Each number is 500 + 25 x the weight over its row's rms, rounded and kept within 0 to 999. Layers, rows and columns count from 0. Numbers have three digits each. The size before them is the row's rms in percent of the matrix's.

# layer 5 attention query, 256x256, rms 0.0873, rows 74-127, columns 0-127
094:515492487507490551479466535458518514521489517466511480498490519519482523491533510475470474513491483467495495502531523511503507446507490488530517509522501515491534521467525518469482449537493466447510505485490560476472532564531511527495512481493514481456471533538405514527477512495517484499480509533483517474521510523495546498469497454520538505535495498504492493554467555468507483495514
082:493508540515508508480490487491477507501484475534502515536478518494492516503465481471531489467500489504492486483455468491467509514517519546505497536541503501505546492478544498485452462502553499483560536510504521513532529517519506514449505508523502522459420519477504524504502545501494472482498516504516503480514541484490513475515496494528482438502510475480471512500498493500504498489521
090:494462490491466475493522495495447498508452491437529543505493492493490499475478486532512456483484562490483504504552544474529503520496505481498485485499507516450514523467495516497512490564465523515541484516521497538560460536488505507477489485507482454513501542489501526503500513500517520493452480481507476503509504508512455527498520516493520480457479511462510527477533522509553464508515
084:473477516456480518530473489481497468521519495520554508513494490500489510528522522464509490488533500515527499497546551492545463512511481519482500484499489459507529510519516525492478469504500461469532482469487502504513496537477519503490472504514447441488442513495522520511474507526513452501525499508545483507452486488474501511484478510444465447513475500450491522512485510463446476500485
086:493539512512456510483503516521521496494504472461461498511502486486485463424515485541498511497471535516519511475483497501519488519502491490525478534524508494503490519492504494477533519484531533468496479502503526523506444471503499531498498512514536492490524506514469504497535463499497485519467512507474463448504481528510553501506498465460519522534463508453466443485488514550518505483465
081:497512514484454496486501504516493520533467516471449479506504465541526510494510465484504522539501491550512495517486509555522495517522513487497532435487497505527511515564489493508483509492503488521497510512495481525512496518484481501520478527451467543502496462521510452441479479506469529517425478497489526546511487482487479468461561500515509519463550496500502505522497502503488473519504
082:476525493502504502514484524463459471484541476539493584522488473508550504506428515497493496523518481522548513496509533491517448497509478474488516515470501499502501527512552544488539505503489490471532502485510470512492488504507470494501519489482517453456516507477512548495506516487501518514504496469477505477523478463508538542491498537484484505478456500494512525515548518505531531480507
082:525504506466485535541493521496532449459459521484493525484525545525484497471482511535511490492500506528503518525547490425521479510509517510484528479478494502534495490495500472496512547495503480474482468504496525520490468518471518457454496489491488493502531520529496464466485506513520494544505484468502525522496490521484484484465483553482467527450512496537545500552467500534464528533455
075:488488504527483533475467501492470468531487436564522445503532495475461498522508531545486522510491513474519507508461480529489518515498503509523530482508498502442514524546497490489443496505474451473492482492524525497501524518531526514485505513469539501541492529520450531509488491496495483505449522521495496471483445513500526432506520446469489497540505480494491526526525538513522511468524
085:488502523537524496548448570518503510496493505490486468523519503509475509471487510478509485482535533469483502465509503502521457477520553512506533538523486476473508498483549532556479493462468511482500491478504522487483507501495509494486494549497499482486482485460480494525472478504486461479483511482543510494484490535523479555531453498475514495528452502484514560466420505503491500536456
086:504487521525514486539508460525520530507508449485552486507518495521507475500507538451499497505526476528510469515521507445515489475515483463491503494476524477500467508511562517489505482463478476526512528486510478468533507508501523537490460567525515474489488493491541544489457465507485507518484510528541500475522515459553511518505498476482553486465551480540505515525483514494498485518489
082:556488495480510500486467486518509497541498460516503491474474514467533456509517552537510500470486536491515475525502489476524516445465469488480517498531523504466522515520526465499490527522479511484487505471514469509479517513482529492511450444491475510510497521503548516502536487491469502560488530511481488521522474519505518547507514487517503517435507454492494496533483517523535469495505
081:522478578493501518497479493543553505475533487523467510502516425471528514495503509501492506511504523476492516471495508448529503482505511486497495494484474498473492481503560478516495495523502521505496559427490526479491529505465532493478510497559524525517486565508547500516482516514537515479517533515513509460478466519470517515485484515479511484503460478487521524510517511518488491515489
094:504524494485465449496511465494552461522516499511501505484468490505511463525537466462509481478504490500510473502502480545543498492507501473504514532497489522486532458509487494535522528466532507507480492483531465516459526490533494466482476504490501499511540478533476455527515489504507487486521570532515458500555485496465512516493539482523457490490491462521481481472491471498502491481526
089:511486457510482500533516480490512482539512458502573507510506562514537485543530499466546486478490510509489505533512501504491499482505503504453458487486512515493451510511492479491495438503473503457502524490509478518532473484490497513528529483490470488482510503447504500469514510481521545498524461455532483527509542511555525518491473497523475466455510498541500476511518484531438490523480
085:505484494506519441507493491467488511525468480508440524489487514492504492478459447506554496477483517483490471490508505482487478457464512483463447497479469502484486476463515482511523522493512454526503487502474490560483486505527508496465481514444493482506498550507468489532511553472502530496522478527488476507454529503512466515489502509537507505452471489483541486474589519509477528455515
082:492445524486503507509528464480501521481498490488502560490502521534505478486460485531520500478513481468545538490452514526501444531489498462520450511508482469542474559491517474506487509452526477522530491513498471550504491488510476515489521558510519532503507480541499516502559523505492467465538474493470466513485516505507495483450499507508441510515509471530505469499462473506519488510497
070:511459490504497519495538509490508493522480478522519512507537496497527512502513496479504497505512467489503506546503527468515501465474503500512476453551474519518481493509501491472505470572495507483487546508480503491521553518471475502544527461483485516518428488490493547491500543513518520489518482492495489503503504515487520475539513470536502472471488527483494501470542485481501468522505
088:526519480524470541463532485515532481530512538504508520514506509454469528491506486470491562510521509535517529482504517457474473495493512498473527489474511488503525510487473532515535571491532481457515520527472504490456551484522537505482518524495467497492472507502457511508533499501451535490485522418503490498480484500475507499568470492473464513516484537523496465508478435524484521469493
080:525491480513519573529512497532502527487504519464486469505516459498518526470473480519485474518476526499538528493517507506492469525500490513511487454536490532461525458507497501514471505523503507477545483495496499544517541488496472502508511461503479461477469542497516490496497515534499487522489493483508485474518446517501538484517492544487505535499441483446483500468484535509538460468497
082:515486508519447534503486488479504505504499473469533481504493510487505478521504511505508494500473497519515482541492503476507488506489524520515474492501467478522470458510494509458479496564526510514490478509457509483508529523512508486529506513528503561510514516488534524461504513503499514537540458493507503516507507563495481536499502522547497476521516490486467463553521516546522505523500
081:492468490496497529499471519484520508503491486545457512521493529521469491503467515500480487521515476480490563456530510488514484490506505527492550508518491519490527508513489494528511506503489480492474470483501520517499539499526481475485513505462484511542455500507421468471431461535509491557478539503460514483508437485470509454465496522509480514464482503510492506491489497478508519502470
082:540496515532496508535436506482520502492484488513477494465558493528453485504474479510498546513522492491549525490495512516484495491512502478502566529485524525504490516522479500523493499495507475465521494457469504527489497466505524513523522527530513464523505539465491492467529496488466498517470492469466467499499490480558507495489540500501475502492554455461510469483463539466456516492485
087:532466477513542505538461498469488497456475477465533532477477505529507523486471498514478489524516525532498537530511474523514453538475512474479513537547510468479516538498491475513490495505487552486571507480510513528500507511469485510548521480493484472493491509470589501491535489513503510515497478462480521497448492460510506444491475524471500492515480536467509482530478531551455494500502
082:485517507485468509533479494502469513520547449477459526531487502507460457514497479515495463504478496507500480488517498533554462490464478527483512488515513487524557518527530525521491519485546536500488531432488484478519473469522484490507456507515554480478483500524495498516514526503457499464477493525510522448521487521484479478519448451476473472522516508505453463520519466502500520508509
081:494458506512524539528482501483490526515472452521483471479477505525479537512502516442480508536401527501495512466518531489505519486500524513485537489481506479535535505497517499488493483484493527505523513490475493495444497475504501514474533479537535517470512482515522485542493516472493497449514467533497539531491500496500457513468514481474530530513491476505466521534517490506474491510487
086:491511502499540471495483523514520485456538484481546526496515527492499484542525510496500481507495497505467513514478508489443539462462439483528483506509537485471515476492476515490490494532483517522491509504450567485449532512497469518480534486500534522435491445485491519519537511492517480447502501493449477511481546521501544504504501498511486468517507470506502461471535511510547507501538
077:482462525520505494476502491497478520500456479536510505510504498510443479471475492481466519512524519546486538476493486508436531538510497510485528521495494471551539489534523512505505478469477490532507476483490479504447523475526496504504507532518496522448525500495496473468474529509489488482511493475462494467482516489472422481484527500492481474507441550522514518504561472526479551495522
083:501513498447539489555481529513519519491470493487521544487556496510542466509491532507494476521501463462545491489511506503469517539489493513491484475497495502485539505499503508519513547502448464511504526541541556482543508553485478492519510511502510460490450452502508491489533475478531519496524509506501514531497508484499510506506479542528531482485482501480481522485528501463503500534507
090:507491486527494518482460510533482494517551480515482490481513491500522462506498443516490526471511455466519485518489469473486470499460557510507476484476551477531472507508472516516506538491512556543517493472465434507542514501491512504541498483473488490532497494514501472490512496509515527506476485482518486489448512515540469515520461505538471508513503469548478483515530499536475505502438
082:486467497483511470524523496496484463477510504481473497508494435504474487498462494520520480521506475507526483470512510514519527470501509522497538506504499518513518486468494449490520523534494482492539484504545492577512465473463522491506495484493478485471525480488502472489471533502561491515498522495482497506471479524517545496527523465508504477475496483480549541496512558465514505490468
077:525494512497525495490491490496499494500555560513508498530457506495491460474487493503484486482517505516490484486523464504478502525493481525478530533520487511484523480553506505493438552486460468507508464469490457505507469505507522501468463507496513497506492505536441478509469491493501498535446502502462527526495493562552513508520514486474440496509482487505479502468522504545475551495452
072:513471477506508510494527516478528482521493529510483512535482487522467493505467515492515494512519473476519501489518518482484497504476516543507536557486467452475508483507457487510496565444512487495506507482481471483541512466481493520486542490490512509452471508535509527480508528497493494523461523510503512460497510496452482468499509487478457497503499446458496477483520508532478510532502
086:483484474562555461472461502517505489501511505499462490554512544509537504446541520475467474509504520473471529495462496486511458559474505485507462488516537457488486480466518492447502470478489473509489509507523487451467465522508490503512488469544474505482532530464485513514551484504496508496574515487516513514468495518488496519519454505504519520512443507501512507448473530504492535505512
087:505497531501504519513503555481536482495515500492503552487457509505444472524523464516525484503536472529483500462484507489469554483491481521491488482520461508458483486517571491507514509475471451491502489503506473512475487502515499513486482488483515549465486485504487496513503458524458510479476512509510519485537507555486482480543535498481485492517480477495516554482474489504491479524546
076:479440513507459507458504523503494535483482464455477510498513451516508524489557454495509495518482555500512552528487535500530541509470556487522516474541467446502505501519510472523487519506487494530514470512498480490495503469466512478510509475467485492560509485464518533504467481525516478512476499457509504455535513499547481509462557532477476508544518503530487523453506484503507492508510
080:504456512555479541505546490468547497539444467497485516500490526514470480515487513481499510483511467490509543499566529506530494466496473478526471506526491516479509478519506501508489532530466472475523439472494496492500517456517519450487501522508510455496506499477488507487480515512522492495479465465528482490481506480498504522556471534505473533475519522537518496483561505513480521562513
081:499549525518514487495474534513499535513425515490506472471492553487512513493470458508559518525462525495514468508490490498523478517543471525493508518501499480513469491463493473480493513473486523435509533474518505495561484524484549477494477497512515499519484472514493474521533507482494493510508491506531490530493527570499528502506521523509530495524475522485526496486491508496481486497515
081:498543515525494465539498484511529458523505503438471503542499493475465479491488495526502485516549494488505498517501528484549482489534529497482468547429494489500466524520486466475505501512475514470481502508488488502513518516462488499481490511480485476499524498504533521490511522499496500468498443533469546501463526457433456545453495538500507518496505464519439521514504500492502511509534
093:499537499507498510564515441492502500495532462538495492532507486499465503513467530461479488511526527546519432516491524528512495540522521525509529548517520469532501507491495492490522562492522536495521507498563488500501510516493482505493482495485501510502476496516525504474518473502490468471529481476473487525494484435494494469486499510505493484477531484503449488486526515466507481506501
079:484491489526560512476516503501489498484523494521535522423503511480500482475497546452526539465496466501552503476493484503482552533490516507527485488531523544514518485535469503500518478512531485483529536469494514498495535502481518506427484488509524536453549508488502520508507480501487507460480505510502518479448542470463493477530517513469537448485506511482504508499546513536514535484484
090:505487500535507536468516543475521468536513516494495519458498518538451470538488483515495479518500528455546543468502529539501494470511528504510490505468510450467475529485509504513506473470474485489489483488453515535536448481511510490509503536531521511488521498492480479479513498494441492507527454515522491508517490496465527477542497502517527518503471470526530525489483537482513495535484
090:470542481527488515484463504497481538469526518549498519474527488492482499507491496484465489512498515492484503488529509471523504513494490530495492471511492505528497515524445487500513533488504531561444496486481536484505511502499516486473538499517512488461543502500494468465450498501493510502466518449522487499514466515474506453467526521492516498459542534503492493584526499510531491489468
087:479500510508435503521525485508533457527493494496489519482504535505514513522470505531533503485488475509489479540456510476518521465511524481480561474476486474563443494455521560512523497549549499497493499478505523542515480466501491529512511507459512538492495502466502503548497475510512500536504501473501512484466508450509497512491524524497512505497456460466505490476522500483503526533474
086:491542492511491494511502507522481528493524504501498503468437510511490479521488486537503496528514480487535507482503513506465523459482502502530529495496518544428492473487506526520526481470501521497474525487484500497520523481504510507529521515473529511464522491525452458533500491515479477512496499489524481508492473506487512528548560486498471524523515508529544517500528458543505485525464
087:490500499502549487524526484489484486447495499486538462468493509477562480535526479496493520504469466484498484450492515475511460460492465507503517502459503534424488479504547522542511471496492441504488518519520484513512509486502508538496488500520511473492523482539470473486488486526524499475537511490531472505453503492530527501454501527489555479469526471527529467485523452554467475503499
087:493481494509430473449555492529502494549489525492478516518482504530533479493492433532500473513515497473476468512501502511524518481523532501452520508492550469463478494505463515472492489469535573530459534513479475506529491487515496499501517482513486496475520537534505471494508473493468458523473487448510497493524469519471474504471527482506477523493484498496536544502523504542480500503474
085:543491510495497513480467490467542497478485428474508485481444484495519460478473490488501490475463493448480479487474498527504561491494502470518514497525517529513522469435566526478484481521539524502485521483469525489479516527525477510522501487479488499483472506481532551557516488500537474486476488486444497452510518479548523499473496510523465518517522485504521477526550481527524505484509
083:474482538550497494470485556507481502495517521499480511431488497500521521491523497518507490486523544535518398496521502539532509529513472483455521494501522489514548543531477506534494506500522451519518490510555518508505475495511485522510494499550507490501518517523489465485523445500487497487498518473508509505459511453489499538469531525530501545489467496521531470529466522472495529467487
078:515502504506517504503471552494516519523527477491467465494507557508457489545486551534479499495543532465501468482526503492525506496505455472503523522534470518467494488529511504503469507506511482494501506481510509469485461485526529485525498505518490473516510504533490477543494513492494493473479491486509561473500557505462510517477461515482454503471440552489481501535510469436511535543506
078:567501497495486508446477461543515519529489442524471482514519553477469466505496546469488520510524502487520526460517495482495522498480491503467503528491472487481493518473488483491515474498481466463521493504510541488508481492502498506512531486534456455451528465481503504532476532505499480458511511481472492484456533463452504505458526487530485496497512514557495495546509531478454499482512
083:573456461473498487479520502452491516477490486494521509546477526482493502488543509531508498511516506488497512519517508510539503492500481470520476497549492497495503522490507506494521497521462465513499507487510515517487541478493501532520492540509453508512484520504474512482503488532508471565493538518497465463511492509491478492500464545501505544468488526453472455511527493484508456487461
085:511462481499507485503491485548471479504521469526465507470496491531538491500485437489489478453469526515472536518494526514476552461517539473512538491541499527520588541458452543463485465516490524473530450491512473536519506503465488475515472511473484506532484509476482532521500508500500518467494500512490470502489510510488538480522500521505475515505473499492516520472542479485489504522478
077:500540485534520506460506480473482520531465508497519501489483511484480528529530474529500496479487503532495455478533491496452523530493465523476500551524497532466537507541509473521519520422465511476543518469519524469534524490521496470467496549457516500513544487486501525546536473497466474475541512474509516522494474509490518496531485501498531515536492492488546536530468535523520529527517
# layer 5 attention key, 256x256, rms 0.0879, rows 74-127, columns 0-127
089:509449495544530505503508553508495508450534494473457489484450497474505519510492552510500471510464469487478521509481520507542505508506503501518511527512517520490529478497538473483495447504513520526498499554507537512478487503557440554511483530490473496454496500513471508498503450553569479497507538543469498494498479517527508512485480492516544513507520509480509505513518521479523498451529
080:477478537513464454495470504495450483498496505523471519498488511470507510496503506481517465487533489508538492457506469501481456506464513516483482495472467454518495525511512541485500540505496526481463527499508483481498551476545520519483491531521487459490520509519478502507516445514483503505464495457489506470475458498545498480525541491526530532519498554480538526496457498540477538492451
083:531518519498540490522454500482495484499560490531522508526468475489505485516503475531495517472529505554479476489455512525498538511531503523503512532501492492512475512527482497482510548519471443489469504490499490531502494525466528490540523487484503520462473498488514507534510492454476506559490485463504502503521469533507516448464504499462532489515520528503530540449477521494524510515500
080:514505532514494515530521497483501504478500521465503499514433539510511486503499481510488517486536463496506519497505505488492500511517511486512490504563462486529513524494498508496451467528479458535523486500513511559497480479518564518537505520510483466502461518528462498501473517539499510458515500496440488499488512458518499500477511547515504544460455489452492500496506513466497461503517
083:478521549491473484460491525519489473477508513451480465465486466495497529523552421512447493461505504514504463494536500519473497494542504545548493505492550436527507510479521508512490514474508517524513499512482466484497483464512514530494472502505485517485570519495498477490539471542511487475513519496499466455489548525506535547567508481523484482505477511507495526497481526527491509481485
082:489535481492505568496492525486473506522515510468541477448523519531508489496508491463491506506494521508515495487533507540479533494486541511534424470563526530502440477489548514439518415499506462465472508480481512488480472536499492453481520483469545522524516462477492476474467531519511515521514499501480481523487507455476519510535543478461513496505501500505517505488551504466492469529527
086:508501484467534509525539533492548477527463490509520512538478518537520483502494563473520500490490506486507509490483501514497472532490522505501496500484508521503510489513516530524538545497533487474559459514519474493514482531519502503475487445511492510516465461485500504478478527473541493469503471497537490512479480549462499501463444513506500538471503491501472531522496528507503468485449
081:538460496483514513528542487478491453533467495510490486498509475486489543527493518533512505426475482539528466509468508508493473517515493519521492489496523513500540491477499507510477522475487520515516464485529464518523516508471506461511491530541527484499471513449491478495495506490496530540532491472523497518501527454479493500509518513482508551485508519498452481489519485477490493505522
089:482498526498506470465511494496493535485473471468524495488506461534467472483521522513503511556486478472520542516508472461466496483453488534505469522529508497502474536554498515505433499491490473512513516506500514544537494537517515477528558463536457541500457579490490486502469498482538477508449552534470477517524511498467501522456497529469525486575511465516521521502474556524495520486524
080:488468509478514491466461526500507466527482521499505498496488474475518463506478465482496493482496499498504487482491514466502486467477554481437527485481458527463500538497487488575468483533538540520458455508474494493490531484529519532526482502541477494459513529488516507565490541511480464474491488472522476499468514494523513496539486488516513510474502563475449515438458490503455489485485
081:485518481536527501501495529494529515497494479517501549493520520502522504496480520487519488546488514524537495505550469532469513475527536484491468536501476529484504509486490464495508527471489508489505470545492481486498480515533504521490508565507552469524497479544506536504474484488514495494473470517527531498518504505471544447497538477483520501519507489475532490490474511483530495487455
090:491519505483503470476454505476495490523493448490494499500490489504506484507489490526504467476508523504514478548511501521463448468544522503522490510519553503529501524497459441497496565489476488488465469498506491532546516537471463487541546474501493490502471500469531501488557530503496485525500498519493474550454505523478512548459500508491495509488558487539516481531514487465539543527513
078:494512519483492499524458491500482494497483514461533474539517472488529488489477474532497488482533462453469497443455512497477493522497497513484493506528537530461486468470502515473467474513486543477494524481517505497502471543470550494488471519518519515500502522531514519498537497510471464483485515524509460479521495503494499472527519501516533505429447497437502477492518515496497461479503
087:509510509528473496531486500470457524508517505539456527511488501528500533461518513509454528496484464484500474480498529483494510490498497516482526517477491499549499473514541516543453506539538512486417467486497493511436495482511509490502508495488491508503535506492545469526460517491512506545498511536461518521518494483473511528503467549492518526457480470519453465523471447505496498495515
078:522480483511507496524481523447536471493495480514471485511448542490485488507543474506493484435514477495478508468507488520516547497437494495488505509485497523584524533491485452519476517526485482513470505525487487497535509458475509533541533504493479500489543488500479500510515516495522521495515466457513533527512494477523513512502456474499500505521524460500454521538495443473474472517512
085:494506537507439499517443528487468500529519526522464475487507486549486458500495473531475553511520491482480496479492533524524451473476499479531534458486523486555471506464486487516536507492498477501447516472492474519516516474512477524489510495461514538518524496497481506510507479485470498524518522497520441513491462495453542534472485481478505495500486501515544502488509496519447533486486
087:475509495525498535489507502510529479547496509512484479494547537524496540493465529552505476497451479484453516481497492489536473496510488478550455496492480513518497521543511521518504496496459497474529486537472490501536492477523538510470533492480523520503500521475488476470554491464502510485488555529518512463504463546491529518528524470456485499519525432518462492514534472505507431493519
104:496453550521473453447548515506472500495477475475511472505500504527484484456516529545532520490537479489511519514534473499430544498481480486484485542502468485509515474547472500485491479527493450494515509535529527492494537522489520542539489505488470527506478518476463524486463494496479524530485542536476533528516482465493487521499529491503530474543501458521541480513498486494525497525527
085:496493537485504480484499489461497506515487479467516513480490500464503518512530455468485514500516496484519545569453566471476515465527501502454478474475502469503503508549501541444519484471587487510497493491513485481543525492500453487510500485493506527503474530485523458477546499491514480466493547506468462465503460513489520483524503506516474497499519505507498530472472483523533531488451
083:486495499515533455479497503513507466499477516457470443530517487514531529533510531498510485458469509507447544507498500469523481536501493528519507468520477508519506489523485444483511520556507494531492519474478506537485533511492489499489536485512512481508461514485476459464528557535527518517466510515506537509498483538516505501505461518457483538477472513504513508500490496505588470497528
086:510497572483480524527481500471495504517489495467511510484475496466497486508509506498484515480518502521500500463503513505443523511503496493528490539545484498520457497515462509496470502503512496486481499505489472485469512499476490528510512540493457489471502538486464516491453514520488478509505507511494541516469528483515537530554494532531531513530497504517530515497522509508541520494470
079:503481481487525512526517479519513490505466489515502494483546496565498492504464539530496477509471497504509513520487542460480469495479506518476480518514513542416523480500566474519479488518501500497513483499514527531510498532506504457491538465542512499514439486461481502473532503519508484505487468479497533531505513494477511472472467541517511530466501518494455473464479551480498450519490
084:529496461513540512468516502519534492503463509469495442487501477507464477500501521504473531504471520479496516502511542542506479497563506488492477507510535510515510524522504485491508462499453496476505540515486524532538502504490509493540505504460486484492506524469436502495511507522486482508496505569484500496510512485506514533525508530504499487476486458506459477492524513471526467502564
082:496515438482538518513505515485496473476489509523498451531495464448457538497480498527494506480467527533509483502502499518510459525507473512510481496496523516488566466503505520518485473512469506510500549492460496502487505503516511517473477480496463469447450494528502564534529545540475501458534485505534543497505503488512509488543529492492492525502495498496455518519531500486509466492507
085:531492550499440497452489496489479468486479490491483491533450496486490520504522498508457499498490510511488526498538482523480482473526511497489538548490493463499459507537519545527489517497523491491491494488519471493535507489454512547472486519489443499457487506507472513497511481522482511477479546521460471517479536516497493531503528511511464490538534500505511484511471507537490490472502
092:501491506479525481466454530512486510497493524494478518513490517528499497479499476477485520558502528456496537489492469535508479462501515481535499539451475511538505543524493518500468490496466495476532525529561436503480548488519441508511520511496478532485509528464482502476492475534525500480506548553488477496506510491504490487500495434487553459546508518542536505506491462515530506542526
074:506527489508434460480486501536492491500538538464503488498425499523527508537533505510507496487511479502478464501472539499472514501493476461496512512496503491495495523512468496484484524502507508515471515492499480482529506453516492561436494500491504512483587486469513511462483482511489461491484488514497505492492494516493479528496549502491497476493476492517538500532537498530497509479481
079:499485485483526543486521498485520493484457496449512515511471520537500485432510523513458514505478516491494522454506514531465493462492494513489479481511516524526483526496529544516491499507504477536510493536493528548458529507526530475490544501517495519525485521484532490441518471507486473495494475483474499506486481497458509532468503507486506467499464486545488510461461507513526437504528
079:462459474525510472549466487493545471514523516472519545471504465494557483511485513463465533477474475478515486534501498510480517484469476490519461509515465498463541486451547530529503495486482480509473482516481488504462485534504489535472519503486537536535509460516494489497475529504509502513553515469480497529498491521506458504520518461559512549488476511487479512470509478517449510544477
082:490503503514502516508511486483512511504502474506478474484494482521450513494465536491502504512499489523523515537556541501507468441500512507533567491485467475480510506477448512507541464506501515451476506521470478493574469485507505499509466481496521457462523521537487524516525513533504512464505544510522535535481496501479495489517475490495480465527535449501455496483512547527482466477520
086:485503499488445460481509484497517524500507528461509495519518450512507494520472511497513484500503518500535409492493472536504489475487501514519523511536511503561505531497539496502513482568533468472446482471546468490495492483497490497471462525513485515479518464501509450503488524499493521517498496484516539482482534510505487499564538483528500492487478511512498541479475527509500562493487
083:496501484492514491492496477474529504520478530539514517504470502486469518481509533481453450496509490534532547506490522456487463471498489481508519485488499497457495552488498463481493560490498497502462501483498494514507512515537508492503533500543506508477509496566540529484485526528452475510471460524511474518533530547520491472502470548534502511458481495461426476511533518546414505483483
096:469491521497464492459477512529471501478460520497516518510486532484452536491513505544459559485514505503521488486523477489463452489534472510501482500479494481515489521539474519504499505475496433505532494527501488518498542463536479522489522511535493489486466573480487503475483495530490510518476517507478517449523477518462484520536545504498527467505526481491487491497482507519483519481527
076:469470501513507481493452479526494486486496477512503481468501485495505475497509497472531470506531487509495551464512505449497525474494510480519512491484499476493490502450476459509471499485504510549489495512476514478483474546544539526494544475524500466498506554473528510484476498512463521496556504490549453500535520491481497494489518515536476500486462508522520548503518474508502518528527
083:516476507491492493511515519526478479529487470471510519482510539532516504543521484524469488515489469531499512484488511471469492522498506464459516497458492505499440510470509501512514545484482453497510527478505506533524518488481463476486545492505537524491527496504507486486549492473556460534474464546493490503498478522527477525475516519497470503492480572500500510488486485507484484467524
081:497513489454514534510525499515488531540456473491527467539503469501485495474473486470507501525474492485497475514486495481536500485495505516524481508543461547529504499487522512507482452511498489482493524489522520529478475524456483472520519463506509537473515527453446485513497541477491470477497436511488530445482560530516496486536522502512508514491492481526486504473502515506546500545518
075:489482510499450520497508505452495526488458520526483514474512505497499520500463470486526527481477509537487503535475502515483555506503495496500524503545493537507507483461502516518491476525518473490502443475517543501488516485447522459498496475460528474510512483503490500500501496469486528533512469528521511487523497528479492480481511515517519553525473523475495471493489538468489560518514
078:495484504544514466509457534480553460485506531502478526480502503477500478510527476461515529478472478505501517506498480470515488459485492490488466507505480519513529475469527464513497463529481550505431488506514514477511475500453534496507528473471489527509539486483485506519510465492512535519529519524512498495512491505515500499564491464465489524504499549495561500504499463533476560525471
083:513521488533497530504457482498467475513491520482522478502491509514526476523511414488452497524524521505515460490491538508525509484476501489538513535455500501468450492466508517489473491496531502483525508479474509505497476483527447534496495503477488470470508466496514523517499488465481481446496466499505463501445455544510515510509508491458524513448491505486504480549519527492504494483438
076:513517442553569487528473501488505467516466530510491531527509484489478550526484485449497504534539511518536518523493483483450515509501542520495525526515502498492517520478521508517498495501462521478483520458498445533504527526511527471498532482492458469505490483526526538513526484461468487445489501468479512530510491483499484490512521520499511506469512498531445476478488521498495494530514
084:500469480471528510455486511537475529467503476503520538506479530527504526520521484499476537512494501513528467473533503482458472514467466491534491508452517505518495551530467495495484539438524489496512514510498537489523516524509452519467486474510492450455515498527545515483521476516510516510479529527497525514525449539469499486464524486479522479528467486495483534506518507521496503484488
085:468482509491487523524527518477509559484548466473501516442519480500546499565477537532500522554466519486477542481484518506498491473510528501475486552505500479511499487489493522525508461495469500494541487516462531472523460463499531499463487512519502482477532469473502501492463508469508496507500489532475513504497525495483508507530511529484499498490478500480522537477493496532513524501475
075:521496509465517527470504506501477519507469479517488509496467470499486516524495513507491511487493493513524551482542478507503481495517504519527474485499520524479502501559479495461571515457524490477553516514511511536528544517451511455497451490533478473497502501473491483498487473518496479490482498476495468506503525455500485491403513524521521504478511488477445484479497477489520469486520
081:542498496527528517546498532522526497510471491472470469541511515531492517489527505516532488485490482457479455528456516472470498514494479500487543501517527490509483496564550490523509531504479542491518489511509515464515497510491535504525536489464509542473514502461476476478487507478502520538446479506497540495527483481565543501483486544519497479459511518480504492508443543513521488557446
081:519524523526446524505554480520535527493511477488490477503505485511490459471462489502494525514496517462508481490505519526481479490468474519490503533470486478447493508522550546506558546462507533448438500520544465475510454481478501477470502474472503535470562498489513462541493529478534477529463506502476508481522522476468485499539521484482515548550517509503480525482466511513485493495546
084:479526508511506535507525484523489547529518525517492531458501532588492480455468484522448503522523481487504507495504511503512476488465501498495513481485484508490517482485508465503509550513478485473491501530536428491501506482484492543485522517544495503438523544520510470519492532507533476449480540519535509445517467499477509509507445471542481478492445501460486502489519454510515439491515
077:497537434524523496478465525547488479509532510520480468510438523451481501515497474515531445508506508522519509490548480484493489459511496537526510515476534482513491470480499529517500484507494472514463521536502510464512451493498481478568503460462487496505531505487508465519515507545548476544511483478467484485499496512505543513509439491568500519499541478503472528497483470510467544474514
080:506483505483488517537483511522512510523492495483518517493466476492473472495496541506520478480520495509499466507476536535507519514512526483533527530496543428549445476474541516494477473505484497466464543514484482497506493518519496512498507513520491444507532501490485512437534494520541451512516489522483492498471486494527516537496551524479490491508495453491494521503520490492497510473472
080:488493427523514504508496467514492511525464496490488490457464457501533547484504507470518456494488525500536493537518492480558488518462537498497484469486530509516521506476507517476540514455488537539534491527487531488499488543475486473506497509506514479494474465501520493504551480479513522500485481509514481528502472525507517453464489504571462523486522501508519552546510505519460535514485
077:499506502494481517509484515481501502455464535491509520484504463451522494469476503514517487466504503507495486491479504503558502506509462478480492488532503467446492500485506492501523518481510516515495485582520491533550529483486525454464474527510510494521478526479508519498493480507529522492546502511534495484519556518507475474463491517473482497534564523496506460476517458463488515537551
077:479464495527478477521494492482535509457464476521500484475476465502484509490512545478511510542528506469537512485533513501457476429499487474515528528464509490465468527491492504477464501494490485503484476517526517533546541457495521518512547521497464464490537514470507487495526507532506542459525536495475493467520514483500485493526467500494511481469517489483548488507462482523545476535475
079:479477484460531527535515482455529517532480473518541487463517502513497483491548515532511481487484499531481527527522528496469485498494492528466472501524510490464505473452540509466508482484494499500494526499497547517480496547509508547481517490546484498502483506509472499484523536507492443522503458489494537478508519521490527474437455544491480482470510479478466484496499527471521472553499
085:513472461474484492498488502504508537506550474538541531526528509498490528470500561495544488494523483508516509521450525513502484521504520493456510499501489466497480521539461533471492477522482519517446520506521529458523467518505535480481540461518502522529509489494502503509499461482516521501480482496492500550509495481492509467464551535471506491538476461504546477528513510495475501507495
090:470514547495488509487504560487469526530465515506481520504462487465497492492520464498530529562480521507539506453507477519522476520486512483515471476475522524506543474526458523547493462501474547465481490487518498521460504463505463509499456526485485539504526462520500511549466511501523518488551529531498499520525466498451464482486530492511530519540508509521519538509493494517505515496480
# layer 5 attention value, 256x256, rms 0.0709, rows 0, columns 0-127
098:537495512493494442516492442474510497532528533544483494508532513458478506500486523496512487530510527483504515498548486466518499485518498487514485511430471580515526489451498488493566441505540499506530480472462553498520539497554506487498462488474515476470502502502485537524496533480534469518487483511495541507478477500494516501485500488505504523500505491532509504501513480506508546492488